{"n_kv_head": 5, "positions": "rope", "qk_norm": false, "parallel_block": false, "final_lr_fraction": 0.1, "train_tokens": 135200000}
Each number is 128 + 32 x the weight over the matrix's rms, rounded and kept within 0 to 255. Layers, rows and columns count from 0.

# layer 2 attention query, 160x160, rms 0.0948, rows 40-124, columns 0-79
[[156 154  90 117 152 127 104 109 138 139 109 155 116 149 130 150 139 180 156  97 116  82 109 106 105  98 126 166 170 132  93 169 170 148  92 135 103 149 115 153 120 152 141 136 169 135 182  95 105 132 110 108 109 112 127 157 139 141 117  84 105 154 115 126  93  85 117 101 126  99 129 112 125 151 112 143 109 157 155 159]
 [166 132 151  79 211 129 169 138 157 108 152 136  94  79  73 114 154 125 105 132 155 160 121 151 110 110 112 102 153 200 162 142 147  98  93 146 165 103 137  89 101  79 108 103  82 121 182 169 123  53 103  52 138 118 148 114 129  96 171 134 124 132 189 121  64 112 122 104 115 174  86 142 163 117  89 161 106 133  82 107]
 [184 113 146 140 175  82 136 153 120  63 111 186  93 113 116 149 119 116 117 144 130 109 138 182 149 143 110 106 159  95 157 141  42 127 135 124 125  63  91 127 112 117 138 118  78 111 108 114 106 119 130 129 179 141  89 100 127 128 179  80  70 115 156 174  93 137 187 147 181 109 162 167  79 134  83   8 119  99 125 148]
 [205 117 161 118 140  61 128 166 105 104 119 145 118 102 118 120 111 117  89 168 151 160 111 116 163 129  87 141 167 131 149 125  95 179 159 153 137  70  57 147 109 137 158 139  69  80 112 144 135 151 154 150 162 184  78 116 117 122 146  68 144 177 138 158 131 139 131 120 152 145 143 145  88 141 106   0  81 156 163  69]
 [168 126 140 146 110  83 108  94 126 159 126 165 153 151  92  96 182  33  68 112 133 157 118  97 154 105 198 173 185 100  90 128 127  83  65 149 111 155 153 126 169 122 110 139 141 134 145 176 150  93  83 160 125 102 104 112 128 166 117 127 132 119 134 136 107 137 100 155 203  99 120 176 174 104 144 168 151 128  84 173]
 [188  87 138 153 213 124  99 157 150 125 108 105 126 150 147 130 148 129 141 122  83 154 110 105 134 110  75 170  58 173 140 131 103 137 120 108  85 137 140 142  87 113 127 167 126 128 190 143 194 111 113  67 146 115 113 112  94 172 164  88 120 111 155 113  92 103 133  88 171 109 101 120 101 122 133  86 128  99  68 127]
 [ 92 105 153 204 212 102 150 146 134 118 125 120 131 130 131 140  47 114 136 149 113 117 127 104 173 151 225  54 118 161  96  61 187  84 141 165  90 116 153 130 126 133 118 108 139 117 105 123 143  99 140  89  74  91 138 206 137 114  93 106  70 132 100 101  88 138 158 150 141 115 100 136 151  84 163 123  94 133  89  98]
 [155 124 133 149 135 139 118 126  60 133 103 172 101 153 153 162 134  93 117 152 173 109 217 172 145 151 151 102 136 125 111 152  85  98 117 143 133 120 123 149 180  79 174  88 172 136 177 166  77 113 131  85 151 113 126 169 167 119 143 146  97 153  66 133 200 111 102 170 179 178 134 122 146 128 150 104 178 219 128 158]
 [139 175 142  92 118 162 146 114 135 104 119 133 105 119 108 105  83 101 143 145  99  82 112 106  51 128 145  90 119 175 141 144 123 181 144 209 130 133  90 114 153 125 136 121 139 160 155 122  74 152 157 158 104 129  85 170 180  94 143  90 101  92 199 109 121  61 142 115 123 109 141  75 114 113 162  84  53 176 112 135]
 [100 129 150 153 157 140 103 194 129 118 132 141 178  85 147  79 142 108 143  76 138 110 109 114 145  80  92 117 115 161  76 128  78 172 157  78 115 184  77 151 154  93 146 158 150 174 104 152  96 121 132  65 148 108  90  85 103 153 122  62 153 181 145 136 124 132 127 168  81 168 171  99 151 108 115 122  89 138 166 104]
 [162 170 150 124 141 126 128 135 136 143 118  98  80  89 117 182 172  60 117  34  99 119 118 163  90 143 170 163 157 112 126 119 129 139  92 119 167  73 133 154 129  75 136 137 131 122  73  77  63  86  89 169 136  99 166 116 104 185  86 114 133 130  94 138 178 150 175 109  82 162  99 145 102 129 112 131 141 126 127 181]
 [103  96 120 200  70 131 107 215 105 111 131 118 112 156 139 113 160 159 146  71 130 135 170  90 109  90 141 105  65 154 150 116 104 130  95  66  94 105 147 183 140 122 162 104  77 141 140  95 156 154 137 142  94 112 104 104 149 155  73  94 158 100 132  68 148 150 135 118 146 119 140  74 125  89 111 113 142  97 138 136]
 [ 78 142  55 153 157 124 155 129 141 152 117 178 149 110 147 120  92 135 118 145 136 117 130 156  86 130 152 144 101 174 131 163 151 101 132 128 215 139 118 104  82  96 107 137 153 164 155 124 136 139 146 170 133 146 154 149 144 114  85 156  77 113  88 113  95 143 151 135  87 167 161 107 155 108 120 183 104 103 120 148]
 [158 171 135 130   0 126 103 186 127  98 139 110 106 164  95 151 167 135 142 215 135 154 114 148  54 114 123 118 109 115  85 138 133 160 137 113 147  92 140 169 134 143 157  96 147 141 162  70  93 157 155 122 149 116 109 128  99 139 181 194  86 143 134 135 113 142 130  74 146  77 149  81 155  88  94 126  89 171 135 103]
 [172  75 105 131 165 152 114  61 151 151 114 127 152 156  78 144 200 125 115 108 101 102 112 137 135 144 110 118 140 133 119 121 109 147 115  89 104 104 165 150 107 115 150 135 102 179  93 155 140 106 184 204 173 183  96 170 129  89 162 125 179 144  92 128  94 141 113 149 101 163  90 145 100 113 173 207 137 192 151 146]
 [113 248 143 113 159 116 127 151 103 139 191 123 110 147 139 131 155 139 117 213 185 142 134 131 128 161 136 130 178 163 180 121 170 126 120 127 162 146  81 158 106 109 151 188  77 129 122 167 155  54 166 171 151 110 121  96 180 147  35 142 174 117 167 158 190 108 141 117 110 135  38 194 114 147 118 182  80 163  87 124]
 [171 171 128  96 119 107 118 160 127 167 176  84 147 156 139 117 158 112  90 133 129 113 127 170 135 160  99 147 101 129 128 163 111 164  93 110  91  74  93 127 138 103 187 139 142 138 164 148 127 103 107 187 112 122 128 118 146 116  86  81 164 116 151 103 160 101 212 118 123 138 100  82 135 111 171 163 154 183 113 117]
 [184 131 161 100 125 105  98 119 140 129 148 103 119 124 145 173  78 115 172 150  93 122 112 149 124 104 127 139  75 138 128 121  84  96 129 143 147 145  95 100 165 129 143 112 163  89 150 115 171 135 124 163 181 161 111 153 139  94 107  41 127  76 182 127 145 147 172  93  64  53 135 107 131 126 170  99 141 163 122  85]
 [112 166 166 119 118 163 137 121 164 102  75 126 119 190 143 112 105 161 141 146 168 104 130 117 157 139 129  93 141 128 131 114 107 137 109 124 141 181 111 171  56 149 126  93  73 126 113 105  91 135 144  63 169 151 192  84 131 181 124  90 146 118 167 186 148 101 102 146 111 165  53  47 111 123 103 178 151 118 100 220]
 [165 195 201 181  83 147 114 118 153 143 181  44  96 117 103 154 129  90 124 145 117 120 142 210 109  94 127 119 161 105 177 121  87 139 147 145 124  91 151 154 135 142 135  77  91 125 140 103  56 106 194 181  91  83 110 132 141 155 154 126 106 112 174 125 120 122 162  92 144 135 103  80 145 126 194 113 114 143 138  93]
 [115 143 125 144 174 122 170 143 136 101 148  52  89 134 138 134 127 101 146 134 187 105 161  67 116 133 173 140 105 107 153  83 147 107 170 156 142  48 104 133  49 116 102 103  96 144 144 136 160 189 159 127  97 112 143 107 127 173 131 149  82 111 158 129 134 165 121 130 185 138  99 112 199 140 110 109 100  76 141  97]
 [165 114 193 168 190 115  77 156 123  92 118 128 125 105  97 184 130  70 141 136 172 174 141 128  99  83  82 167 103 120 144 115 144 124 101 153 115  92 104  95 144  76 170  83 119 147  63 110 115 129 124 173 161 126 113  99 130 166 102  82 126 143 122  89  97 139 150 162 125 106 150 136 166 116 117  49 122 181 206  86]
 [147  94 150 100 172 125 214 200  81 181 174 120  91 139 147 112 111 156 126 135  99  70 114 148 114  76 218 183 146 106 179 143 127 129 139 134 170 132 101  61  98 129 119 107 140 117 132 122 122 126 199  63 130 113 131 151 114 173 154 136 170 105 151 130 120 143 149  85 130 125 133 150 126 159 138 176 152 117 111 119]
 [122  95 111 116 145 102 139 119 106 155 119 140 129 166 159 141 144 106 144  65 158 108 159 118 169 135  94 108 167 125 105 137  78 145 178 124 150 182  86 120 161 150 109 109 152 127 119  81 112 132 108 100  88 123 125 123 103 107 135 170 119 120 110 156 188 112 104 164  83  90 215 138 128 115 183 125 143  93 128  71]
 [141 152 108 146 164  84 154 125 187 127  95 109  79 119 121 132 160 104  56  82 101 120 145 149 129 142 123 127 129 135 160 134 122  73  93 160 125 198 120 110  83 139 107 150 109 135 138 113 163 110 123 133 153 131 167 184  61 132 148  86 118  74  67 150 113 178 139 121 132 149 136 132  98 128 142 133 141 106 105 122]
 [131 137  99 114 155 126 128  94 153 131 114  94  97  86 135 170 133  99 111 119 115 145 154 157 110 132 119 160 147 106 162 118 115 138 102 146 131 118 134 106 119 117  82 105 103 139 136 103 155 111 119 101 116 156 158 118  96 104  98  98 122  82 102 147  97 132 167 153 103 145 142 126 125 135 146 134 136 134 114 131]
 [102 176 154 121 166  88 160 115 159 124 114 117  96 145 149 132 157 124  98 121 162 117 131 151 122 159 124 110  99 113 142  96 114 114  98 129 131 164 102 140 144 148 111 174 105 136 159 102 151 183 108 102  87 118 128 156 112 133 144 164  96  78  81 130  83 130 124 137 177 115 184 124  92 150 160 121 109  88  97  70]
 [101 134  83 185 212 126 152 123 197 119  95 119 157 161 182 133  97  97 119  51  78 142 146 167  84 194  76 153 110 165 138 148  45  98  96 149 161 182 166 144 162 101 165 158 141 118  95 165 139 122 116  77 130 141 116 133 129 173 130 123 128 144 123 132 121 142 170 163 169 135 107 114 106 113 156  98 100 150  85 136]
 [131 174 131 109 140 122 133 114 103 148 121 159 168 136 116 180 137  70 144 131 164  86 148 126 104 162 171 140  86 129  92 118 126  77 124 156 109 127 107 158 137 131 110 145 159 137 148 112 111 147 123 130 143 134 131 155  97 161  92 177  94 111  96  97 139 103 134 133  95  87 112 121 152 143 109 121 138 118 148 107]
 [174 109 186  92 189 149 118 163 124 151 182 124 157 119 161 123 103 162 167  66 140 109 109 125 124 119  95 144 154 103 121 148 200 110 127  89 155 106 146 141 121  83 177 150  97 139  55 128 128 100 145 160 154 149 169 143 129 125 178  57 166 145 102 164 128  92 147 171  88  85 178 112 161 132  91 178 107 134  79 110]
 [141 104 156 113 137 164 115 193 168 137  95 124 147 157  99 156 138 145  92 149 112 189 147 114 119 114 101 183 113  90 145 141 151  65  92 162 101 132  70 155 113 150 155 143  85 128 209  97 206 157 135 152 108 134 128 135 177  39 169 156 121 171 119 149  86 176  82  64 167 177 188 116 121 137 120 139 143  67 130 118]
 [126  87 137 138 179 122 125 161 133 101  76 101 138 117 114  78 171 133  75 189 189 122 100 164 170 147  85 164 166 107 134 123 150 152 151  81 120 103 123 112 183 165 142 105 133 185 137  88 130 156 127 109 152 168 137 121  83 130 108 103 134  83 133  71  95 136 172 165 150 180  92  86 120 104 126 149  93  57 141 157]
 [112 104 151 141  57 150 105 108 107 141 154 124 161 132  99 123 147 154 159 145 160 136 107 132 103 153 141  98 150 128 112 122 136 157 118 121 155 120 132  98 138 123 122 137 131 127 137 143 105 102 142 129 104 116 147  97 147 148 124 167 121 142 142 121 133 115 124 150 108 161 125 127 151 133 129 130 160 117 160 110]
 [123 128 122 127 171 102 149  89 167 116 105 136 106 123 127 128 142 127  86  94 108 112 140 157 130 160 141 110 124 144 149 138 132 106  80 149 145 155 112 114 120 141 106 135  97 103 128  95 166 110 106 110 127 137 158 161 108 147 148 118 114  79  84 132  93 131 135 159 133 100 151 108 124 136 127 123 159 142 130  89]
 [195 120 166 162  86 105 109 138 118 127 123 133 151 117 111 127 136 133 128 160 135 130 105 117 111 120 114 134 129 125 135 144 137 143 127 134 116 133  80 141 149 117 149 140 158 139 118 143 115 112 145 144 127 114 111 161 173 107 170 131 114 173 149 136 145 133 136 131 119 148 111 169 136  90 141 135 127 127 138 113]
 [131 129  91 119 130 112 160  98 122 120 129 139 156 135 133 102 140  66  77  99 115 112  86 127 112 131 137 165 142 139 138 171 158  93 120 143 107  60 150 143 121  80 134  77 114 107 132 169  81 134 140 163 162 146 127 143 119 161 132 119 214 167 100 132 145 111  99 116 123 157  41 165 133  95 121 116 140 107 140 136]
 [105 150 125 145 158 133 170  68 168 168 139 123 128 104  98 129 142  92  67 121 107 104  97 206 145 111 113 115 145 119 158 124 168 100 128 137 133 152 126 105 124 173 162 154 135 121 136 112 179 140 121 138  98 156 150 120 111  92 113  54 141  78 112 173  78 180 175 165 128 111 168 168 134 170 157 148 159 109  94 114]
 [101  59 134 172 168 142  92 143 111 106 140 132  83 128 157 131 145  91 119 135 111 173 169 123 150 145 150 115 130 155  98 181 138 103  98 150 181 148 164 137 165 147 102  98 143  82 109 137 121 118 113  64 136 120 180 170 159  86 145  83 153  76  91 171 114 157 134  78  89 119 108 137  93 159  77 107 103 127 127 161]
 [ 70  99 129 139 138 113 146 103  80 110 141  88 169 149  84 135 168 122 108 131  96 100 138 107 116  62 107 113 186 145 154 171 107 213 183  77 121 110 117 198 145 130 162 117 152 155 160 161  67  95 141  97 148 138 189 172 142 151 173 100 127  92 122 187 148 149  78  79 153 106 184 113 104 142 132 163 166 164 159  94]
 [157 112 167  92 108 140 118 100 146 141 193 133 112 147  75 131 139 157 140 122 117 176  84 177 109 114 124 146 100 112 140 151 109 115 124 137 152 157 120 192  71  90  89 197 158  91 122 135 116 229 115 124 183 104 198  86  96 122 163 129 128 199 179 114 121 149 165 122  99  98 194 108 173 136 109 142 127 166 102 108]
 [166  75  34 172 131 170  91  75 159 105 123 129 143 103  99 107  71 106 133 184 135 114 142 186 151  91  46 126 130 125 163 129 114 113 149 110  99 148 114 132 156 124 103 195 139 103 139  52 149 126 187 137  97 124 136 108 104  89  93 102 134 108 134 149 166  91  97 134 147 110  90   3 123 146  81 144 125 105  91 165]
 [112 157 120 194 137 107 166 114  62 114 113 109 166 143 122 159 124 136 149 175 175 147 130 140 202 122 178 110 159 134  94 128  85 126 105 167 136  92 153 150 110 150 129 116 169 116 147  94 133 161 103 150 151  78 119 177 127 117 172 110 180 151 156 133 198 164 137  96 162 144 139  38 111  96  91 113 126 157 128 123]
 [ 55 122 165 176 113 146 139  98 122 119 148  73 124 104 112 106 104 156 126 121  75 136  96  96 101  89 134 108 142  83 134 145 142 120  76 142 138 116 157  96 158  95 187  90 145 109 153 108 168  14 159 177 157 173 151 150 149  98 131 138 114 161 130 158  67 163  99 113  89 108  69 162 126  84 109  46 117  72 105 154]
 [107 118  95 122 194  98 153 148 139 160 145  71 177  89 122 150 118  77  95 115  59 153 164 126  81 128 142  86 144 140 175 153  94  90 164 151 111 127  62 126 110 123 104  33  85 144 188 207 151 134 123 113 118 104 192 129 146  95  98  86 191 134 149  74 109 186 142 197  77 152 153 119 124 169 160 158 120 156 115 111]
 [ 52 173 158 111 150 112 123 123 113 101 155 136 110 103 103 126 144 137 107 160  42 117  93 114 126 168 123  84 149 134 116 129 135 153 125 169 173 122 136 164 179 120 108 131 142 185 185 153  96 143  64 186  85 102 176 146  91 112 131 109 126  84 147 146 121 113 168 125  62  16 171 144 140 126 167  85 206 126 154  75]
 [ 96 121 151 108 159 160  78  86 100 146 104 172 117 163 114 131 159 105 157 125  75 105 152 152 148 166 140  51 136  67 148 110 110  49 131 172 162 167 162 159 138 145 124 196 104 126 131 109 142 126 117 118 117  40  88 189 176 119 167  89  59 204  77 132 111 112 106 129 153  35  89  58 130 189 160 152 146  91 167 115]
 [ 44 158 120 127 209 155 148 131  96 103 100 132 169 134 105 124  96 165 116 135 138 121  87  65 105  96 133  97 125 151 101 170 179  80 145 156 149 163  99 189 177 119 124  86 133  95 117 130  78 154 185 105 110 120  87 107  80  95 159  86  57  89  85 159 127 156 117  93  98 103 209  61 193 113  92 103 166  60 167  97]
 [ 94 137 119 131 107 145 140 129 194 168  61 115 121 135 162 112 168 126 101 107 110 182  96 102 158 144 118 171 134 139 138 145 137  72 147 176 160 137 137 147 175 114  69 147  91 170 126 152 150 102 127 116 144  77 107 149 133 123 118 102 129 121 108 142 137 194 131  81 146 146 112 132  95 124 146 111 161 165 103 139]
 [145 223 119 144 147 144 156 133  65 125 147 128  89  89 100 118 105  92 132  96 113 180 109 147 113  89 136 127 148 159  89 126  93 127 111 158 128 143 184 125 212 112 123 110  88 127 171 111 134 114  67 121  76 118 127 194 178 163 113 165 115 190 172 177  84 183 160 157 121  91 111 141 187 137  89 117 123 154 147 115]
 [104 116  69 147 122 178 107  82 105 128  76 122 110 163 169  66 152 125  86 127 160 149  93 141  58 125 136 200  98 144 127 140 143 134 102 114 180 119  80 155 157 176 121 159  99 170  86 145 143  95 129 163 153 173 123 115 132 207 108 210 139 104 136  64 151 163  65 101  96  51 155  96  55  97 136 123 210  88 111  95]
 [188 134 146  85  82 128 120 137 109 197  72 195  98 116 157 137 161 122 178 132 104 125 149 158 157 175 110 130 218 132  98 159 109 123  92 136 175 145 109 100 142  73 152  81  60 106 181 145  90 104 134 109 124 114  96 111 119 132  97 129 134  93 143 149 109 148 125 164 115  89 150 134  90 161 139 152 135 128 163  97]
 [ 86 111 126 122 121 121 147 117 177  93 108  84 173 102 222 161  81 137  70 143 102 161 196 154 159  99 188 145 110 164 158  96 168 176 140  95 144 140 138  92 157  73 170 106 134 156 106 125 110 132 135 115 139 134 168 110 154 110 140 162 180  65 176 132 142 127 138 208 164 138 120 135 153 117 150 164 109  65 118  97]
 [ 95 111 144 124 128 147 110 114 114 145 142 116 118 129  82 122 179 187 134 144 122 122 120 104 133 148 150 160 121 115 141 120 157 150 125 147  88 100 160 137 120 126 160 115 137  92 140 113 132  75 144 172 129 116 111 179 147 229 130  68  93  29 170 109 152 138  44  98 140 101 138 184  99 189 143 148 145 117 130 141]
 [125  90 127 130 119 160 134 125 152 209  81  68 148 154 121 119 143 100 117 167 134 139 111 113 178  80 114 217 135 143 166 126 179 170 131  81 123  88 105 140 158 151  99  93 133 127 144 165 164 119 157 157 145 137 101 118 142  83 142  92 173 155 136 138 135 179 165 102 174  82 112  61 105 117 128 189 132  86 157 143]
 [111  50 146 103 114 153 159 123 160 116 150 125  27 135 137  95 146 132 148 111 214  97 131 152  85 163  96 136 164 111 143 161 109 166 122  95 165 140 127 129 100  67 129  74 110 105 165 146 166 106 183 140  93  73 126 149 136 122 153 175  99 161  97 139 142  72 127 180 139 170 137 162 104 126 130 112 122 164 142 194]
 [ 80 141 145  89 112 120 113  76 146 134 135 110 107 163 160 178 107 152 108 166 160 140 107 170 141 106 141 149 126 141 136 140  77 186  48 108 140 144  92  73 145 141 115 108 134  92 125 137 149 109 107 212 139 158 136 162 212 126  93 153 116 103 170 158 132 126 112  81 140 144 123 184  97 109  90 150 108 200 121  98]
 [ 94  65 100 103 126 199 132 118 144 124 154 134  98 168 140 153  83 134 175 117 137 174 103 144 158 160 133  91 164 112 132 148  91  91 146 143  96  96 115 142 179 112 114 141 138  86  94 158 139 136 102  99 106 118 129 169  97 137 135 134 143 135 187 136 118 153 132  94 130 156 181 129 134 166 108 133 101 134  85 166]
 [133 105 175 124 103 133  61 199  94 136 217 154 122 135 142 164  79 161 180 148 130 140 130 156 133 109 130  99 152 147  81 140 138 102 112 157 162  88 174 135 140 108 120 100 106 124 148 109 113 107  97 179 130 108 105 113 125 152 114 117 129 149 170 126 124  55 114 125 128 145 114 148 137 186  95  81 142  91 140 138]
 [109  69 109 170 137 101 149 153 124 133  78 152 121 109 146 134  74 172  90  85 122 117  96 155 180 155 185 166 111 150 100  93 130 120 136  83 121 134 165 126 146 122 137  73 163 144 110 155 112 154 123 155 144 117  86 150 140  64 124 149 133 152 134 117 124 159 104 135 126 125 219 143 145  59 161 164 113 146  78 148]
 [159 139 160 169 155 118 107 108 128 121 162 159 134 114 116 120  85 161 177 168 189 173 198  95 112 124 153 149 199 152  99 110  63  94  90  84  77 106  84 184 123  84 133  85 111 151 150  92  68 122 150 129 170 103 134 116  84 110 185 100 167 153 136 136 116 124 126 153 182 140  87  75 115 129 135 139  92 131 182 152]
 [112 120 150 137 132 106 105 121 132 118 118 140 118 116  57  95 113 138 114 170  91 132  92  79 138 151 163 135 108 144 145 106 108 116 126 118 120 104 104 115 120 130 142  92 118  93 122 168 153 147  96 127 104 113 125 106 152 141  58 109 105 136 143 140  86 130 101 114 152 154 159 138 156 166 120 172 102 106 132  98]
 [140 170 122  65  65  94 117  52  79 106 184 128 205  67 162 134 149 120 169 113 145 116  86 138  49 131 147 140  62 170  93 120 180 107  73 135 193 143 159 191  82 145  97 161 132  77 163  85  98 114 136 184 119  94 179 133 151  93 158 112 144 168 113 147 162 153 124  85 147 132  92  84 197 136 109 145  85 202 213 113]
 [130  70 122 125 116 117 191  58 142 207  24 143 144 136 114 140 213 144 122 136 188 142  81 141 106 164  85 176 127  87 152 132 157 167 157 170 136 138 214 134  58 155 105  81 115 185 137 166  63 147 132 168 107  87  79 149 157 125  98 104 102 112  92 123  54 164 167 132 172 161  67  92 154 116 115 100 207 118 147 138]
 [126  76 158  65 112 151  88 147 175  33 150 174 165 124 107 117 143 107 203 146 103 106 161 167 156  81 133 124 112 150 147 103 125 118 122 133 132 152 137 140  79  95 124 155 169  97 141  56 130 106 115 111 131 136  78 125 156 113 101 205 100 165 125 129 137  87 137 109 146  61 173 175 115 155 193  92  79  74 175 131]
 [114 142 120 124 116 118 190  86 148 148  61  92 145 151 129  55 211  57 107 130 121 125 157 122 159 143 115 108  69  98 139  71 133 130 154  93 146 184 142 156 127 168 111 114 136 165 113 144 163 129 123 130 133 162 166 172 104 113  84 105 143  73 113 135 105 148 155 176  89 152 108 121  94 142 176 142 183 198  96 113]
 [103 145 130 130 143 182 144  97 102 115 147 155 166  95 144 148 123 121 136  44 177  92  75 121 127 118 110 113 164 135 157 119 123 140 145 104  62 158 135 120 110 123 135 207 114 119 121 160  83 153 113 143 150 124 131  98  66 138 114 145 168 158 157 131 115 151 147 140 162 176 142 124 141 129 170 162  78 145 117 126]
 [136  89 123 111 118 116 179 146 166 138 108  54  92 160  93  93 154 172 102 136  72 123 162 172 145 189 103 146  43 118 130 131  77 100 144 140 100 137 162 184 115 148 136 131 134 153  86 148 140 104 129 135 147 155 169 135  91  64 113 132 143  55 118 166 116 131 157 169  85 141 115 149 138 118 187 149 151 150 135 117]
 [141 219 144 145 120 113 156 123 109 127  72  65 189 105 127 100 130  82 105  92 146 124 161  96  98  56 116 136  76  86 141 138 133 154 182  65 132 157 138 151 144 165 120 167 134 174 202 137 140 150 141 118 173 161 144  98 156 116 106 124 107  95 142 101 122 188 156  93 137 111  75  90 137 124  84 120 119 167 121 144]
 [114 141  94  83 148 114 120 105 137  98 113 111  92 160 122 186 177 106 126  80 165 176 183 153 111 142 145 128 176 115 121 126 124 172 133 172 103 131 101 160 104 152 128 158 140 126 104  97 142 122 103 137 131 121 195 127 103 120 164  76 156 157  82 136 111 116 128 169  94  78 166 124 122 182 133 133 166 100  96 133]
 [114  87 145 212  96 100 117 124 187 168 153 120 179 126 140 129 128 149 158 150 112 144 124 150 120 179 176 173  10 101  73 151 122  87  75 127  81 130 159 136 142 151 104 155 145 224 162 118  70 135 135 162 143 102 146 106  49 130  83 119 178  86 174 136  88 103 166 150 124 113 142 123 120 117 117 130 163 107 105 119]
 [ 94 131 104 129 115  88 178 151 160 123 122 128 189  97 107 189 124  97 135 218  81 181  95  73 107  96  91 151 104  87 125 120 107 126  56 120 174 155 131  78 162 118 148  57  75  83 137 180 120 164  64 144 142 140 130 164 110 179 219 162 161 127 113 119 142 123 138 124 160 128  73 133 175 105 112  87 161 201 120  83]
 [100 177 163 176 171 161 117 104 120 168 112  93 183 155  89 109 136 135 120  80 172 139 114 130  73 103 141 195  48 148 137 148 165 195 129 117 129 171  88 170 132 131 122  96  81 152  99 157 151  74 128 141 138 142 154 123 173 128 118 176 177  74 141 127  55  87  69 126 187  98 109  98  74  99 156  40 131  91 103 111]
 [ 87 150  95 161 147  58 118 122  91 127  81 130 117 174 136 133  77  54 165 117  33 174 134 105 105 158 145 118 136 178  84 163 174 137 162 218  69 145 123 135 131 114  91 120 166 204 166 115 109 152 104 119 144  55 113 109  59 113 169 112  78 135 153 175 211 119 153 191 101 118 154 116  73 119 108 128 117 143 132 147]
 [145 197  65 140 161 108 123 149 132 127 129 123 150 129 101  93 158  82 113 123 136 129 105 177 118 111 154 126  67  89 171 137 122 124 123 145  59 157  79 162  87 149  50 107 143 184 178 130 117 194 115 217 140 213 172 182 144 103 111 122 107 126 148  79  59 101 104 138 134 121 164 192 140  85  96 127  96 149  86 109]
 [ 82 222 131 180 169  93 157 164 148 191  57 137 127 113 127 155 111 187  65  97 128 108 111 133 150  77 144 113  45 152 104 171 140  77 122 100 158 144  62 162 129 139 129 193 117 142 119 203 174 100  79  92  65  85  61  72  82 107 154 124  66 146 104 170 101  94 172 182 139 179 120 196 131 113 140  97 159 171 108  69]
 [119 150 146  46 174 176  91 159  93 144 109 196 118 150 161 122 143 153  86 127 124  83  69 115 181 107 137 124 147 123  81  94 174 176  63 150 144 129  90 129 169 167 125 160 157  93 100 128 129  88 113 154 140 161 103  59 175 139 142 158 144 113 117  57 147 168 149 100  88 130  61  94  74 132 175 168 106 211 148 141]
 [ 53 188 106 168  88 102 155 170  33 144  97 144  97 199 122 168 179 102 146 193 111 122 153 134 187 146 165 151 128  93 154 126 129 151 223 116 119 139 121 171  77  78  77 179 112 107 104 128  86 147 108 145 111 133 169  85 129 159  76  98 100 212  76  94 127  81 185  95  85 130 161 133 114  93 114 143 118 192 103 154]
 [149  51 146 162 126 115 144 120 117  81 124 112 143 162 193 135 107  86 163 128  93 108 143 133 134  76 100 169  77 111 146 102 133 135 141 128 111 123 132 162 121 151 144 149 105  88  59 193  81  79 115 144 188 148  99 149  92 145 191  46 125 108 118 156 103  51  95  82 139 140 112 146 111 164 175 108  62  98  98 180]
 [147 190 123 118 125 138 130 168 101 134 135 143 162  99 124 134 134 129  98 151 184  76 145 114 155 113 109 222 111 176 143 112 120 133 192 111 107 109 113 114 134 123  51  96 152 198 156 147 120 161 137 102  36 142 109  59 121 184 185 165 137 136 149 155 146 129 154  95 152 141 179  45 117 103 125 120  92  81 126 144]
 [184 203  47 196 182 184 109 151  61 119 108 138 186 153  70  93 124 139 103 130 149 141 126 190 108 111 107 138 114 162 186 151 108 158 144 134 101  85 152  76 105 130 125  94 168  52  67 103 133 128 196 176 184 149  46 158 150 176  97 175 107 181 183 171 120 180 114 106 126  69 100  64  54 110 168 116 147 122  91 121]
 [ 97 157 126 107 111 174 129 119 168 160 132 196 145 178 115 122 103 151 115  96 215  82 137 154 121  92 109 113 132  93 176 106 122 155  39 109 103  86 161 107 153 153 171 156 133 122 141 208 133 123 123 142  80 141 133 187  19 151 128  41  79 147 145 149 173 129 191 171 174  63 142 103 159 157 184 155 134 130 136 132]
 [ 95 116 195 112 148 162 117 146  67 152 119 171 137  70 128 151  78 138 177 141 136 156  82 128 166 132 114 135  48  81  98 156 168  13  96 187 140 174 114 122 159 120 163 114 109 147 142 120 137 129 118 126 181 201 157 144  88 150 131 106  86 133 111 177 134 150  93  58  90 154  91 136 172 135 120 149  89  90 129 153]
 [161 122 109  90 138 157 114  66 130 142 201 145  99 170 130 179  60 133 172 136  95 130 157 132 121 171 103 104 110  91 151 175 135 146 177 105 142 138 190 175 146 108  93 174 155 185 103 166 151 155 106 129 136  84 143  77 127  79 182 154 145  96 169 199 132 119 107  98  87  84 104 113 144  91 111 159 132  89 169 149]
 [150 147 113 131 116 147 134 121 102 158  83 168 131  52 135 119 103 137 123 158 144 105 156 124 122 144 117 121 172 153 142 204 143 123 180 106 160 147 178  79 137 126 118  75 144  96  62 178  80 129 165 109 153 153 134 101 108  88 116  89  81  38  79 122 134 199 123 129  66 128  95  65 125 116 181 144 105  87  89 117]
 [109 146 119 105 130 143 121 113 102 154  98 160 162 185 171  96 159 107 127  99 183  60 129 187 133 156 108 127 120  73 107  89  97 183 121 109 116 113 132 135 122 122 225 141  64 150 136  90 134 163 119  45 128 120  95  42 116 162 162 143 100 120 138 112 186 129 117  55  90  55 132 163 149 123  78 156 154  97 146 120]]